{"n_kv_head": 3, "norm": "layernorm", "norm_place": "pre", "rope_base": 100000.0, "tie_embeddings": true, "lr": 0.0167, "lr_mult_o": 4.0, "grad_clip": 2.0, "warmup_steps": 200, "decay_shape": "pow", "final_lr_fraction": 0.05, "batch_tokens": 131072, "doc_mask": true}
Each number is 500 + 50 x the weight over its row's rms, rounded and kept within 0 to 999. Layers, rows and columns count from 0. Numbers have three digits each. The size before them is the row's rms in percent of the matrix's.

# gate: layer 3 MLP gate, 1024x384, rms 0.149, rows 520-529, columns 192-287
# up: layer 3 MLP up, 1024x384, rms 0.156, rows 520-528, columns 192-287
# down: layer 3 MLP down (transposed), 1024x384, rms 0.0885, rows 520-528, columns 192-287
gate520 105:564519356474530516483445451453422521510561520452515553506533516461442461583474553405479528520551457452454549535565556551502493548506505598553493491527522579512411547462545460572472522551565441549468531439544527519464482484482522535517542494527479520621465520508461501512549500521510603593
up520 106:414537543484534474544482567605481505505503480541512503466476514523556567459596535567454560480426527573555493502544511435476448456526509465528498501450495451438450486542494438480553527505476526527470462597462433456491558428469486498550485553446564447444536496560515505501417460492559422400
down520 105:510454523453461502600471437545502524469439611392547481433416484575455413477519521463453462569482494468490513617487486584581469556463574483506548468465450469485459474484557546508540470452530535480530488563557636555467450532500540506527533531488576557591494492482499521465431375463476601510
gate521 106:400393442485463442585548528539470469493523461533486486548433534517523571563484598451464440463475533487448533506505437435529497512450527523466567419472413524479587577538432435510437382563604563442377530454564426546428538475443431542380560525399549558514590500448500591533535532572504539471
up521 101:460416467484487571506464474453465413562487511553617515468575454582438469558430447526537496435392552508590494497524507559390496587503482542549495522542504499513562489523514534495523464512502486534426443596548423537475592482550482463511462578377517538438444586507476540553537494526573473561
down521 096:485558534544447514505567533496480583461607577572447474424427492515518450495512470414469546538537488531380624415445529562521521523455573423534375496562479532383509448467456580509528584419470500486521343446487578494590479509489451498541537403473492498496474477498434455480422568523519517543
gate522 111:417530577472452554545518466514404490504491524518440649603494523477601532501564484472479379486552475495599523481540522445513483532553535511625594505483552434502445468487448482501523483483443461542482465506461490376553484547547517515489490545475564564559544479509471569529496544486533459503
up522 108:552533504452528528514515444528487536428410441531488480514446489493517460420433535509439559434544487568425462570430549512574504450461476555442396515539500482620543602505510533549572516474477526556537414464421508495584572510466427499477506505502447391470491420439406612483446507416528488449
down522 110:461493543451482480486453450572536487435461466519516540497404513424398494519519519539531435497465535553402501601507497425468487493488468579521486493460465401456467493478499559441509491511405490450456557472490427400500526529613571474556528575491594487543500451446507529501621513520519490513
gate523 099:458534428496460487533512576504405519490559466573514482510578479406513540539462610596462411549511515522411496482444484537567400477481550571515467528572505464465572507545481549569491628541515536576575416506572487525548495502491421451486512564523358547554482541534442479564449550417490503509
up523 083:434512465472510502526543535486365585541564447590523482447476522447507525546506526523486500541527413522441470559417520562465476426469469564454503552586506535484498445459457558500524518498521558543609519533563463505555559530510407515473551470549434536501462438504430543512442498505520438525
down523 094:571510539546589472406518412462465513503466501471507515513395550535557524481430501439565530530493483434518518497461550442456533610509438444439580474572489587467522509570461413509450483438542452456517552626542521509465556431537552468455454474495617451471504461523477560455445470557522548520
gate524 093:523468493554457435537521482466450418494541548346513472493507503543531571410548551499498566563479503459513478460530507477474425425441546511496588569523493539487481567528505518505513568552457475395607465540540499466523458427528543445409450583435561592494515404524511541528406430502528505456
up524 096:472497559436504507453448498530465554482643449533542527408416493483435502563510418529453479523575520562494491481536508430443583555485451547522552526567489473596504464443493440554458539488526526490511532516548553597618537515486505399529496512533451429516499554463526447415526558597471444543
down524 092:466564460487560435465460557498510434444439506499525435509496528386482522549558589500485493405449392471560571488559509531504509428553526509404449495481604544560492451525480509534433529528511462523529526552494515477435499491495476496473393582495419596522575536536476518541446493418510515547
gate525 102:535531597537489442427509436406481501460503560514533485483548484480490541461498425547369445404517538504519633442530433503483590440522432476417593509450537546508441583496551361359500503538471445508532547535501399487482468525474533523590455497476460551485548469508510507527528543427404499455
up525 098:440499532503545466510515515533457466488587416486558423457562456543368453370541482521423448522514490385473581520404523563525524579513538476492592442474588476424472521427630511397611404526507434599558535482569523526469474486485472611471576551476478510518398511530463515525557515484481551510
down525 101:543541363491503561504520456421425475499545550549466481527476479516432411430453517480540450456537425494476488537490470412533447508498524457566470453441548514586558520429490434549382468501429601416569551644554485506513443542524444456507534509594470486479559548473502505552620493468438458529
gate526 093:462548482442525441531554587484528382522423532625481557506389457468522532497451418524461476496519559564519438572521540500421537401523517450457492438457573572552554557384563600453506478422578459497530558460467482478504488478472411499546445545507408546386440463486451502537507582541516486508
up526 096:490564489422574549473545521477485621561499536420528556464597539614408494479488542574494511521471553478547497406488510369511501582517418523524601531461479445444531425509375393540444535462523532521576491546507584477479452535567499417478534472347559524513497548517532561508482437543520505507
down526 096:474372539501541377454450503501501570469507454513547551562585460474458456489502608399520462432535426548537493552418458525444590520590531515479534480486467506486546522589461533413442532553595537535486501432536470395516553479464454502523425540531499496550438512535540424406461444496416474409
gate527 099:506528464546417562555418502432537410476436556449540512441513513484545421417467441527494505527464511555506466476554495484473507549535535483443534564503462595540571517531615420590537522556417472497478505473481433618502554562441490553547514500468519550526525495584559632497538478536609593480
up527 103:472511546506441518522525483456554498468421525563515586482580470473489461574454464544531628464579488542593537499531518493451470516477595511439462562469513504575450546625587518452530543433462497465538511461478441531564540461470510448516469469441498571387550471493537498431534514508496459526
down527 101:491491392438535537557481404577460589583471474475522525546418531536578537504438482530568474605406413418458421482460491541498472459511418546494482497471510508504462491509533553455467415564506405433484501566441560459550500572485408537515544568576471544515522547501501474501472509547467563493
gate528 104:466442530572506529481426437494453609530407498416538621513455531566470540506400468429521457461471522431545482567458582588529494389494492605448484488468486482608429499486426430472569455426473523547535539481585466423458559544510456399583550609481502529499539513518546559581549516503552456554
up528 104:476555488571497529494354494507615453466509475511509539499462487605536403525505509487475520536541411405527477547516489531470607497418480483516502483467582513498564512521464502534449524385584442520477500525454545459503488531497468516444485526547477417448515509519510584586408446472482418502
down528 104:483542485561451495494513540477500552502417527420502503521437440473384420475498405482560501531486560534530479436485509486446483487486537577425524520529484539554569546496431540446365603595468488498494492584552513449553585501442420507505565519469546577512491574519482494497419502567477516556
gate529 108:412540497531478492472489512449421477482562450455495480449532422447414515490460540487492552417525576526453501545516592540442491532621525473515390526558469492414541449423417536475582513628406513520497558513497496487438502472540443468592544462539450458536462422436540504474470538539560501563